config.yaml
d_model: 96
n_head: 3
head_dim: 32
norm: "rmsnorm"
rope_fraction: 1.0
init: "normal"
init_std_o: 0.0
optimizer: "soap_variant"
beta1: 0.95
weight_decay: 0.043
warmup_steps: 200
decay_shape: "cos"
train_tokens: 158500000
steps: 4838
Each number is 128 + 32 x the weight over its row's rms, rounded and kept within 0 to 255. Layers, rows and columns count from 0. Numbers have three digits each. The size before them is the row's rms in percent of the matrix's.

# layer 5 attention key, 96x96, rms 0.175, rows 0-95, columns 48-95
078:121119127165135099118098110071044093144131152100139094136141122072140164168096159155140160127076117180088169143090167186099184127133117133107122
075:106078067161121145089139122134170166122152101124066099126158175121076102138116138151137187113147158119140081094106112179164066096157114161117167
076:143067117113146127168130114185151144123152165137142193070175096101119131133186098110155160178090150154105136149107078104213121150104142144084090
082:093118112160153162143151164177174134178155126163113156173088085133092145100140111138109086110187248111124121108176139122136127136183105142078141
083:222096093129147103110069154086117148137144209119126074113165102099099197143117145081127095177123182157142102160092143158145133121144115107105121
105:080133107135146138142123175132156160148151129045119128138135106109153117085164168097169115107134177182047130151175152170146121161152136126150141
097:136121147168114151120101181137172152099106144144163122115165135091081159043127112110103139144080203082141095144134091121132123163138066129107106
097:161143100136167074156155122105122086114133140092146144119121145100125129148143137170124114111156148137086156134148154093160096140176168150081154
099:111129104150159107159140059149139193161117115090135188091093131156153059180160118129136140081182094154116169108097145157084110136144158133166136
109:158080118121182118166116171080106154062132173155108073113119068124168125195094119119123135165162128129150140145148103138092069130054117127122085
115:141131155159140145164111203165115138137126188058147157153117133177117085156138148104129054105179120251150133101169161123102197143090106121088148
108:093159131171081151091121158129140134144189124074166082091137178109098170104129141128119145130101162165099169148172092161117156141113154178123131
086:140203118053128113158145139102126122158147118113108098198159053122123136130070117080125121127103101132144109114127165109180043125154102119120117
114:159142178114125109131147130165144123112131158120114097148172145113119104117129134109131096158127185020160051145087135106098118100139069169083167
113:111070098120148143136142088085192120187175124118133133115112096165120110043129138148139151100083134105081132115137169120112079135048056106159164
110:131127163140120117044164104137171192131075118139137138097110133192121121136127131109193191119182120156133121131144106123178121095096024094114126
112:103131109126131095152103142164158203113158152081117101160148154118099126144136111116089060054116114166169088112150138109118163103124113115064196
087:115097187170098135133135130143099108102169158075107167169121144067125141098115098125113055144134117142107108140122176178134100165129151080058134
101:163096096145102107134161172092126087170177120156059171142102161083134156096150179134116088140117172152112120159146119120096152122165103163116142
104:101176115112058080095087127166111098155108159135120104160125167129140156128099155200126075112105130154132103135111066156179161166190129152124141
093:121076096197149173207145124118092135160124139159159103106108095080109144123110141144082153084158157095100136131108079165115104140142114127118134
097:072119148191113126174092154190149125095117137127134081133095185160123123145136121154143091155100143147109134124120152117110133089108137119128164
084:158090100093171195111135162097182143161107136162131110083150157097110175158097110095092125072122132104103140164148124099098172201059085082130088
101:156137085151142111104141082113148126097175123099155199116175157120120135139163161149160121143152099129093104125091171089071134132138167077102157
098:122090130103116110094110110139144144113153109086088107149164091096123134111149176149094098121081167195165084158136179155108044089152067146092120
094:139175136075149114100123159094125128151169081120196122124127185120181123182116197095150118109171135142167112119098139107088129170071198115126107
094:137127096148141132099147097149116086100119100068124105089151093104104154143140138150156123134119120124165102119138183115038144096085156144162150
088:155099084128133082100205165109100118099139111096135205136128079158168121190141187133173161110108093083144122144186112173132174085129130114110070
093:092121183127166136155106097153142144108131131189154163142205117124115053148098107101129099133077135164133168159118170164095115101157121137160079
099:127125160105102177163094084125125196143129138120141157163143107110127116118113176179123124072161148136058119064164097192162124170106154153118100
106:182116155109144124152156120155082079156142145119162123130130144120159136179156189112187128143129190143141142120196149116163163156141164104131154
098:121105159108118156139126121100129120168086118075136158161146163175096146109161155117152146134098081057124111125136096104166146105093061098139131
081:153109128093133072112167143160067095137100131158102097160128131140102139129109070113078123094139167099084142138135157144131193117104202154120147
089:106041103145106175124076120101142138115121081122121116116098100094128127099129157153139184151111134156176095112106128147056050154157099089134128
092:072130092113110125111139114110135176096147147062159106213069141118126143124125136139165145105135157082170089082158121127130114096149148135131123
099:188135178187180081158174101154150164100157181164135117149151164114170091175055126119172110176096170127105142140134103180096139073126154134083124
095:143154110142147123109142120148103146148153099143156165133190122222138151134098109112105080164123151095081094124154148122140202118092114140122117
093:108110140147139132144198099133133170195137153104221094135139124134096147133113136127183102081108109130200100082138157131071121130130089137161162
108:074153110077118121157123114117160165044129115116061136169100127105133141182134134125146072127132183123142108140123176140145186154080135144154134
102:070163111145101089136122184140121179111092156154140121125128105143138158180114120107061156179190138140163082115140142158086119113185163151074132
096:089127095121124134164129104131181101112111146120177123070146135093122104081132161107163075120099088134095133168120130138156106129162124117095144
093:141193104188045101155115139144098091160122111139081192088147087115163154137139137171129143130135091087174140130121159181099114154079114127087088
089:151187138100128156155094142156119084065064113109076132121105167126082197109102068149103116121192124116087117173177104129127107134119154068121134
098:091154137095091142141145110135115156151155188100132118170114146169151114153129113171194112141116150143127089111201106070122183103059164152119120
095:170161095148130123144131146181165096127131125088107128137085151118084123091108152144124143190170086127098112149095149169098129129166150158176093
098:197137113156149145131060165132207083144099121104101101154179085124113133159163143151038143157115131162147152100078144158100136123173135102115096
107:047156125165148091168122157167145125095122172123087109207099130100129118123115153160114148146135115125159150161149161136104134155104120134153090
092:176120150091111084121135097122138087105168058141137136190174217120124145086137123136083102065112149153140149162153058065153129158096191161150177
116:137134153118194109128182103127137125096149168164135116145135132118112115145094128099123096117118158109071115156108190157120190085100162142170158
091:108159193155101110140133071104112159139129115152114099145104114153067159160108088107119098070112081126167104167184136152118148065126136133113153
081:133184101133159098142146158111156157144150094109150137094067117114153159111134138209093172136112135139101141136114117116139128184092097127148080
120:115080097141120135146065142089172085111107152129077171085162121119137144083179152112125180192144070125150172109118130125172070154130107098117155
098:158129163151105182111092189141082105113074171101128171161113125129120111135139168216137107084135075113152128123077120123136104153174120123176144
106:091079074203148151128128123150146155140154129122190060084108092135163130168133097065105134147128110103120109146118104162085103175190111138171098
096:161106105161131099101158131116146171076143150140102166152068131128168129123087096203122118098130148050133162120135119084136151136134117147127163
097:176210131108165089115179176106119137095068135161149134203110130149124092150119114077126120140158099148122119132175160168162166123131087163141143
094:133126150148144085182165131161119180151164104153167132100089154148059147141155129139139153154120056104088117130111111167170199112155146136167108
099:176122152147087145129148110135098136114118104149139180154146079061077114163107102172181163153113112061085093107118191070150117147151177123038098
096:050182097086125135122101121123149133113110102150102101136105082117147094050159093147112067106139095149174136107148126161084112150189138083128145
094:120152104106087140180101130145099102094142099177151174182097116125142079092119109089068153140189190104109126109091140149109151111191075123079136
106:101058126144102142162145112129118130121072138091064165091195194143065173107164115136124112078122143147078110071132094163143127095168077130113126
097:156148116084128106115166189134159124111136159121133121141157109175170117110077154138193097156148148142129122152081168131165080117181076142190159
089:135134082152095160122152128129117163102117141144115097157170122065125076234124172097109188129157090088135060173076135141158172151175109081190106
098:158122132140126131107099177063120112114121124093079144154117178122118130169130168101093158139078138137166137092084122113070099183152111119143174
094:148105104148116129089119131141193090114083135108158164077150190115105122204108122127157154166123149094125123150126106069179146154095098132165006
100:167150179068113174116136099185131090114097083115137162199134116121089148094072171153146103198128108172140129120075185126142146205061171149117143
125:129192116131146104111113149091149160053149094132116118145102133080122090087135156115090120089156086083135100124130102156151105070110121115114092
085:180160097162131136144104154141166081057161115148096111138153150100061145167180146117077151111185143087127152113163154146149116118129118103141061
105:165079151136130081059124097159116155117123158191050103140141139150112108111159133132121153168110133102119150144085140108163158183105178155159115
103:148170057123143128119134112114125132136108166147073157132103172145112040108133124105124083087151143169146105117120122163087119157140105117159115
105:112092078160130095123122170133160137083119143154085110150120119062099115103152110088084175107101075107098118131149076164129084101152083103172102
101:106119078186166159168142190131144158111150132152112164114131069110131070145153149132108195122117107136088125148176156123113172167105089131115111
108:164145075113104086077065143104128096122105101153125174109082107086107090200117123136092109143080111143133137100178129116110077140171065124195152
103:172103191170105134147176127160149159124107132106121169164143123079124211157116120140142108135070070186115143074150167133149113174084105105152134
110:132155110135124104105089191147092144081202152166162142135063097131145130139087127173130105128108114117153104078156065109157135136158157167156143
106:142101081147145111154119140156157090097226107153147080079148128152122087081081094155108171135118136095119162116142104146168066067141128086124156
097:079172085129177174138150134166130118130123087105047122141187123098128097162171121164135116149118157167161151129151107112094161111109151077155136
114:138141107173144167152081110114154103160085098114101123110117108141124113108126136166198113071136128083171085114136119160143083144120095107093126
113:137092168104149078073105143085167071102053172141109134131149123046139089058112164134101155116142124091159146128174088103124146082072146113178172
115:075153103140105136123150061117103142147143139200159132140142126135109128167068130133129139129123187109175147119068147078081093089148143131156064
118:133132170147109093116159100148143155127137148116162123186178144126119148142074120145110127155122126099095155114113196110113200138087149178148200
105:162096072135126128120109153130147083112174145119175163129094078113091081174135127103141122123113097101125123126166096130160054111154069110145079
088:150134112151103128175154157157138108121147165082122149165146058129121055161100101096099165119208131092141128111175127101139183143131146121099147
114:173137132118157115075171127187102143183159136108093108166120172097113091112163163129147078184136103119110127114075084088149129137164160174143121
108:179105134207125096177120104118118118133194164145122139154194131136142169086103120107115145125052135101110103163085122052070082099089155151098093
089:102090085079125166198120111106150065083120126128168161177198123081139137133102137123139120093091182158113136173147115169096076149120131164123130
112:149147119102147123109123056160056105144130106172168168136155134119111193093130118188125101143153084189157097142156107162093130092119180127072120
106:137134113172138161121145148143150165123140091124176152136145099154113151119116158098104101065150070090104142105128107118127109123098104125035212
095:111116109145139098171103126146138133112087131158155054127186141142173116125121155099148128080087140073214158157156134144108143163110091099119153
105:111144120092128101155140080089105126143121185172176106183112130135124162144183154120124114153171139116162114113123204163115136110144124112186180
097:127201181099135181176099141176123149108148104124145087156119157084127110085179137099132113128168080188157188126172171111143088119136125147107093
105:153109190086168158129126175077168128095106150097143139134150156180097175156097176139158090181133090152135179084125155154144141183101118120122131
104:178142130144131120093141096115071115032070158113096087118096126085128118117116109116136094110147191143128070090117140157114107149139121123103179
101:169155149131118105140144136117138151100136146141059149151124124103111107137170102124168123101117109107137139098090090080127087125094072100115179
114:121127186162159152129124165182112122077131156131091168131129206146056130125132095128073136161085139101118175128147127241077179154051092115147135
102:119169159099101120150156146119115105149190093132183149196126100182102171140136112136120101102153168126168129138130130171155123103191132110128178